Weights of a small GPT-style language model, trained from scratch on English Wikipedia.
Size: width 192, MLP 512 GeGLU, 7.82M parameters.
Architecture: RMSNorm before each block, rotary positions, no biases in attention or MLP.
Training: a variant of Adam for these matrices, 6787 steps.
Each number is 128 + 32 x the weight over the matrix's rms, rounded and kept within 0 to 255. Layers, rows and columns count from 0. Numbers have three digits each.

# layer 8 MLP gate, 512x192, rms 0.0977, rows 344-377, columns 128-191
128115121140138114167082130103119121076148107055118142131099171177113097134115094066159126124172127111109198193115085072099173102119142137123130088099106141081151093117178137141117121140131096
151141155082131148090130119145146136129157132119111128143092135074074107153125141081095093124174143155086191129054184157160146134142081137123106112092167161135142167136130135214106115133174100
158143111113108129158155102141182107142116153200173101146181124135193092132170117137127169090149130170156145108121125139145069126188106143164178165116117095151146097099164113133140121129139177
113123127058156097083138146129161072111151167097134159131162084090082119149152119078154107124117137117203178153144106086099185080162126042106069133155112135141067137160147150145116138112107157
120112128134093154126152188126065165103127134092133178088156125089135142161178104110083102091111059167133104076143166066132135081161089068091119078115114107129103176130158092145105109108108052
148092152109095194072184169147149121143118088153131165113157083131132081101119159087140128136204141131120134123132145159090105145151108153115076104100120159071153134166131140089132127126126177
118140130136067147113123114196074169133138179124155158146104095160145099183171133112057122135136094120127126112094150127155060100130090194121149129126079139159105113110126118137173158101115135
118068079103097140095135177149160176143141130130178173130117149137146148141152162141160162128174114159209086185086135116131137126146056173121087084085086110141125131151118135080110119169122170
158151144163093109118147120138100121092156133099149100167155099131169045152156110087103145128148159101109167203059107137132116134115078121166094105121166132087141107098167099134178077125139103
127109131085091130111109121188099127097092085200137157147108147103063112097097125066094160110135075163146159061122114137099166162137157129114134167162110094111111094217155128123141140106101156
102089108116226151153090122109104052075104132123150064161108134121148168087127170131108118080166112089103146117127124113114168117175115126148133140112118124120062057105151181119176100075127075
086083123134154090120114127139084168096095148172169072200112125173151137152131107104133101089115151085185159151158173141112159087161126136101123115132108134117120143174113131096184174078154091
099131147162149141060108124106133108153080082095124157154142125111090090169157131170085125092128137108148115113151139122156102122131070064087151109130188138117155129142160133111092104118154158
134146036035117145144088164116141121124137102166117137130086140132139164148121135208108120107127154072151165195171148101099129151181034160135176108173112058154104129124125134139130145110151164
097048088130179146141125113173162162115099090176156089133142101142079153159119165054142158142119125137138151101145125110168134112145128183165121141119129111101126109132137110116187133133072161
146128148100107114134107143111099139130101103107125155139132101156162164133186165084144149136154120155157113177157109158099098073183124130086132085105175159166149099109150149163088065098144081
157120073152097110145147136161168141086101116130128138150074117101109143107156054132150166116141076138154139096133153095123130128121169129075135138126100133105136113170107139065176190108108091
083068197154114149138117122181128114109121111136130070123186128149119111125148126088122118135119164142134160201103109076139206172155098068093156115126151144146152190214176119128122132088114177
112080178131191146146117133159080106118112063158209107184159133110107113175124123115089131160174135117151106124080141101161108101130135147176097136124090121129156143138113166157128110145137152
142149081112171144144171141185133131108130116130157159094072058204179177148119114134077145117180123112096179113175072083164079083145102116106094094138149106102166161143161192116144097150115062
122104081078149094118143185115086162136125095185160186070097127095122145165115147103117137099157165183155104153088117098145098182131117074072190157171152142120104197176183145125139153130144134
129225157087100171147168052169115077117114138138187116159052116080134133101121087132127117129130126150114119154186138117112114139100117076079172127138140136129202129096142159151104098091172133
143107183114066091096093106125151086131143116145163120179133139143160131162109115083082104136113149095142134134167147134165150122127148058086117092126113110102125209098143121183135146125103095
124100124146142115105119135099230146115137049045148126082091092114151171109181148058164113183128121107134163139162147113100173117137109176162084179140155129085117136164144160106140137102079160
184136120122102141109086078137162173116148150106088118165132130113121089139100120160154179167153125202145147114126083116164120119185140142102121117169114099181128155141125143125123145148106153
186083169073158118161126184133116165158114067137083156154183081190160109134155112167131097119167081108131097078145123126125160134215099142096134154112147075111114179172138192149166154153115142
189156114120144164086126065170167165129138190111147137134102143149183096126074133102124132160165088120103147124098086104088094087126133139149150095159163151095169141113168156099164081048107096
067118112137098093174132190091119186138096127173109148197176098142147135146139141135102115166147124165106151129142115125093168169124139181076086191079128154099109142124115153099086149029092160
243089148098143148156089121124090165080126135112189108146092133149155121129143183111122109124165140105124134157121179126155129206165130077124164111096178126087162098122084128148151122123161073
088099138144094073152074151156141126087138155124108151146197157130123175143116152106152147152133040136175114120140125122149205106182121162130138114092090116118088147110129168144124160174111093
094059127110076180076120139108097129073109110114122137148140123032132137075131111106094134166153137119086172127131108100121120173128050116053099065109150090152111091086118153139123114154075099
123146114125198161118115061208135114093076130117153150135064118061076131078098100112120175090158142121120148161168128145122162134103157113125092191093129102136143146124136161136172129199096120
111063122088164160106123159098132116134169142115123101121169084131101152140145163143111155145148139154138153101136048061139112174193113121107132128139110156136101099140210155089146095153140129
093082207140133126119139122111058130146078110143137120146142164198123131155112113149136099139144167143112124091143150151110138116136080081121105100175121104124116089146104166188187176140063125
# layer 8 MLP up, 512x192, rms 0.0978, rows 344-376, columns 128-191
092109094178138149112129115105141132099138116055125119140135141156122060137120099136129087199172147112142176108141150159099113184149164118055076166185202136114090086104167117107127128111159070
139098109107117122155164125164158122154132159138147079184121049071123171170133113078119111075119164127131147086125151200082140122119119115094120139063094113136134115140075125207120143113112130
120103096138122129125093177137121130097128135158118143137096123127129145117121166086119074164140122155133154130162145156139140155151118013153168175170194136114142087125102151155184141125112122
129117134107115123208096137139142127111068120185154099127115162084090170125122140133151100082113101074114140093158092107070130091117149113139220149172108135141151126179110158072192142099203128
136118142189117073090165055158117132091132149167110141158178148141109101114127173099140106208130144102157090072169154129142122125158105096123098094063087112139117124096115129153084133134114127
175138130113145131144101137188103127121138179100132134128081140102117094127104167139134121170158135088134166198110095108104127126090102043112179105171144093161099160128092103145181120121105086
096135119109125109127174105079119113137090142108150135108119156087106131120106103130126098150142111163173134166147104129101109091078108109178172102139115177163127125103154128079061136110107168
096128181186161107153147117153092147118111090126148138094150177128080084102160115102092129092126097114057152152145149143078103138109111125127100112129165111135138109115097143118201128133118108
116145128126122113141162093125111182106109149166127137156068160144160104106098121156148148160143109165220114143108110116123125045081143123197127149153159110156182131142133134122163151136159154
151097121153174124124134233097155189155167112167090093155116126170106114101134177095165128123155118124137095138120139112140141192123170176167132095134128153064100094208146123160120136107122130
145168117100106065086106119121105118135127123143118116151134152109101162115109136147152103139127078164123116095158118188093146104113125109188152090177059134108164096146170179091144117137055150
154148136115149110091107084164130156108165124126089128127152111089118081137182186106154147159142169086090135171091134082188085079101149090157154174086128156131108119077152135119098078133131166
102145109134145099122114089120167153097166166180160125102089133127090170131101098134125124162158163118162161140124094116147162072148162159153096110129088149141110167121152129160163131085098089
135172132164135131153099099130104092165179146125118133145100111156091103127078061118144117107148138145189162112104198112125106106134127111125112030095082093131110066086131122131130133155121133
117133145145074135167111133156104129128080118060180113137124107126129133137137137092067134114110159112153095156142130128169089063172088139131168132125157135180120154135105138180067133138108147
131186121061141213142117110128145177112141157147131116150154093087121121125144139127138155147076084144127169138116116163152101165186087155113090143101093144082113150130072104152072107229144113
126134115109114141120109180114132150172126160083105183111091120073181145107137116139080184123148105138095178121153146135106195102160126120124163063175073119157174117113158184092151124115074090
180071140116083168100168113147152133111140108091167078124196177133164030070097155150151132107141118169108128142135126129102151121092126060041105128128174157111140098102160110067103142165089149
150165071146060143122127141101107137125135181181110129119171170125083154129097150161144141124095133134104122126218162143119138172202118054162090185142092181169089203149161107181156135095147132
171137079100174116134116115143126091200153109166115173095080164070092087156079111126157135114108180110112168133086125110095066193131160138114125128136169169127099156169079133136146107117165160
082115092113146152123114152094093150089140168101106128088121100164142113051122112081131064206114092109134132140087195063130214157102147181138121054159161148137107141117145096116106135129077097
129133116139098140129130178082132162193208179139100082153132123195112127122072082138153093108132137139110100162122123196116129167122084158130133126137092169097138117138185083071109120131106125
167118197106091122133175108098085156145120121132116114119119063147142196129121149119120098178179118086105132112119115119103131130149136122134186151163166093104140105110120161141124139125152118
136165086091080126151143145137114119103179147147190079081162076184153132134153105072103087092133164069141155176122144085104127107106106111088117085116133116060098074188122120151151136115136169
170110133137128161176138129171107085132131092083131113066079121171090050119097117136153140129127145163160081165137134194155158187119093092152104170128106154120144187160166104150143132169140049
131147079085154172166127146178157103142128106061115113166136154094111097156088153067142110025042177134139158142070151173115142140151169153161084129087063093109122134108119082152148115102095156
166091155091123128087096110128094194160139110165116146163129189195105084129192184123192124132077103120136160088106056151141109209173109128121138090114151153156154148112097097127147125079167125
164182100202134093169157033136183113116125120150087095094082148114125113124128145094144143039107140106141203143118130100107115095105137167134137107147097113146150117126177064175130104183097144
115199112085099157054089162091143152129111122160100140094091158079126183109143102143125115152091096125169152110110154086097079104186128085094124097220131097151176115161093114082127132115114178
107159105110190158055088117115059063118138130114147137118068160105061077116103165165117141140128190121116097151087117103093080118127130146103143139077139156112203119111077129151149138120108114
124115079126175109091139111098148101157138148160129117032168149093111093129119106171165064134124112166146159115156136127191145138067129105136123161176107203131154165148134089072113146152136178
116083106157108074132150157124121182054176080097113137096087073125119111132186201182129087116104113097124145162082152130179207060146104157094093098137142149082074072131089114162069163085195203
101119135178154127157113141146181125180149103140122136075147105105171120143107139129127174131162149167110159078146094129099085169153206028154127152179113140088053135217164126142165098186103157
# layer 8 MLP down (transposed), 512x192, rms 0.096, rows 344-376, columns 128-191
116136152075099137138140148125126125124174101131113138070097121176140084157157114118048147110119104119189083133132125091107138186106114177110107104156065135163094138097198155117127107074051056
125138065119145121117093129157145160179151142134146123134164119161138146095121118102131125149156140162179129123152130111145121184096204126121125088169156101130169110138098168061144223155061190
119197147052050132085108119117123067117119176112119130102138092189122115143130070069092102129088096124112064115158148139119133111047143164096075095136106082120191147143117179102145111089119103
135178166087107133134137156173121140159126118112118075156130166106115082161137119170105159185085092087077125143137135126115118138080138127135104086046128091137071188112082142111122111163150164
130125095076078133150141151113145139113187135072176114090141105163108104126173189093147104159116129149121100066116125108119075122148146128157142085183106124101190071104180128131108134125149095
118147129118175144172147150165129135136148102118060119117109125104126106140120126107114148104051142064132199185153117191173101115078111142134133139111133079138176095159132177156103159119160159
177118164167171185109105143153129073137170124091130101092104125110138121112105107107125148134108101127136105166103160126095106171118149133060104098092140114130090165075083133112111115102172139
148112167203132156100087133104127137094103089169165185116144180055141072133182115126143080103083077140138150089165152109109096165125118110139079177139152080157123134171176110134130146177072165
115093139175133099116133077177145129119159145083130183146138111152169133142088141144134140140124122111177113138166086144105100112147183134163158153122147156097086143147145108127114146126149135
143019116088150117108156144159163114131156103138093071155139081122131144103100184123118136146067094095119123076144124113139110159149124148092130131093106079068097131116071183093090116104072150
166139153093109093114130191114134111099123183112140159171118069142141140117125144186107092052143127128096148098098159121144131159094142076149088118143140095122130137100179130140071123145198099
104140152133141118109107192120116064104133128148132073128087073097134189100126106130168118135145133167148040119168157166097097128158142118085128116130141112154179145148107131138136206104140110
070093143108118126074090147075144133129082101146127152119087138081139209179156125105133107134164067152080169117107130158097127124106132135101124123112175108091088092174109121135135062181072083
117132099074153148119103106142147087104111118135161168120053161073145201076134122136069108143193077174178089121086091140167118126145119114175097108139148121138089132117149090146058114041132118
102142083128155130096149130102103179119164127133143123094102087148076123197119122150053121134140107141156077148144099178079142157145066159087096113137147100127157065166151085169197140079098122
083095152099170129159109096123096071110115165088119124108122137080179122110136111106140145208157120131101143169106190093083139122143135178185109168142102142159088173077122165095153188109148117
108136144115167087149131108126112102093095171162116110120124144139122148153102103125177091122109095182146110106117169119118146096055153118167119091183137077128148130070137120075109141164136109
137128138152107119191109130120135180147190162111079193145099168156163091106116091144124102067102096167082068179099140165100111119135153117128105104147103132184104146123123126118155133087131097
103013125101126100145058114166130128132151151110127136178145122131156087092085155103140134146176123166144208112148102112125168097164141157136145140166136140129143124073157112130132087135098119
104153138135108143146129124084108130136095125103132179176113122210209132125120138144154143170100089145118152119119075118127085074115116052132139128131107149193149081127116056118114137163119150
134131100134116101133139157132085121172134080150118134085112182125153152171122088107105086106176168113219165112099101116123156103127086132120106155145163191121110123172110153135152085135126127
187102180151166129151111159168119113113178101149116096140128111158132092146139122099096198151135086154126072097122156133144107188155190166134137121102147106114181103107127146113140228124094169
097181115158088137142135168160156134088092096181120098126089125104129155107130173115130140074132153149128092094158123132144089092085135091104139104138119130090103166081109135122040138166107108
102083142169128144132085098114141206102175149181137150112097093161157155127092069144187097155112122124157106200154173143174159147151119047123141060160117117073142169173134171122095131134115142
169148101127191112174161115153083149148139081055189123115115089110104144159121138139046108126113089097170086108132142150159095125124143140168152117115110139102139150117130134143147101113131131
161180122099187113183144120134088130139090108154166115133122192139122145142127142113141107122162140158114141170170070102096158110165136124139144087136135135197138167131118134134075089124112108
082125134156161060128143050101199102105197122142139107066142148164122129145100126103153133109151152116143166116089128166134134076120159164137153157152134165135132122105154115111150098194095143
127080131173144099109119091072153175131174143123109137090133121095167131066064114056153113077170136129172101113086132159161157109172143106084135143107084099090143159089082137136154128115112111
179114133123084108181132131100162138144134139085130150132126124104189112169149163131144139179128099118119113149085150089167156107150127183136177078108128127059095100149158072177157154160125084
144146156147174116138141117156107108103140130171172148049071115148108143151167117093121157090129098133163164150126160160191180147136107122115115111162155103129144158094130077134153128074158136
156135161123159118147156138167108128141136146155095165102078133125066100114129138132151164141114141116085114188137121090090123059109167102155156118089154091145103124159182123125159160132128084
127169157155179121083124096088175141090145132166072158172088096138143144082103130113126098096195113118098148141107125203179101114118174098094053151161219135131152150133158165108144122174183122
124142042146076147164128078103143122143115124129161054115192129140142097168133161140159133094033060125118091141149104111155194095115152126174137058147146146100136101137123124106113121134129130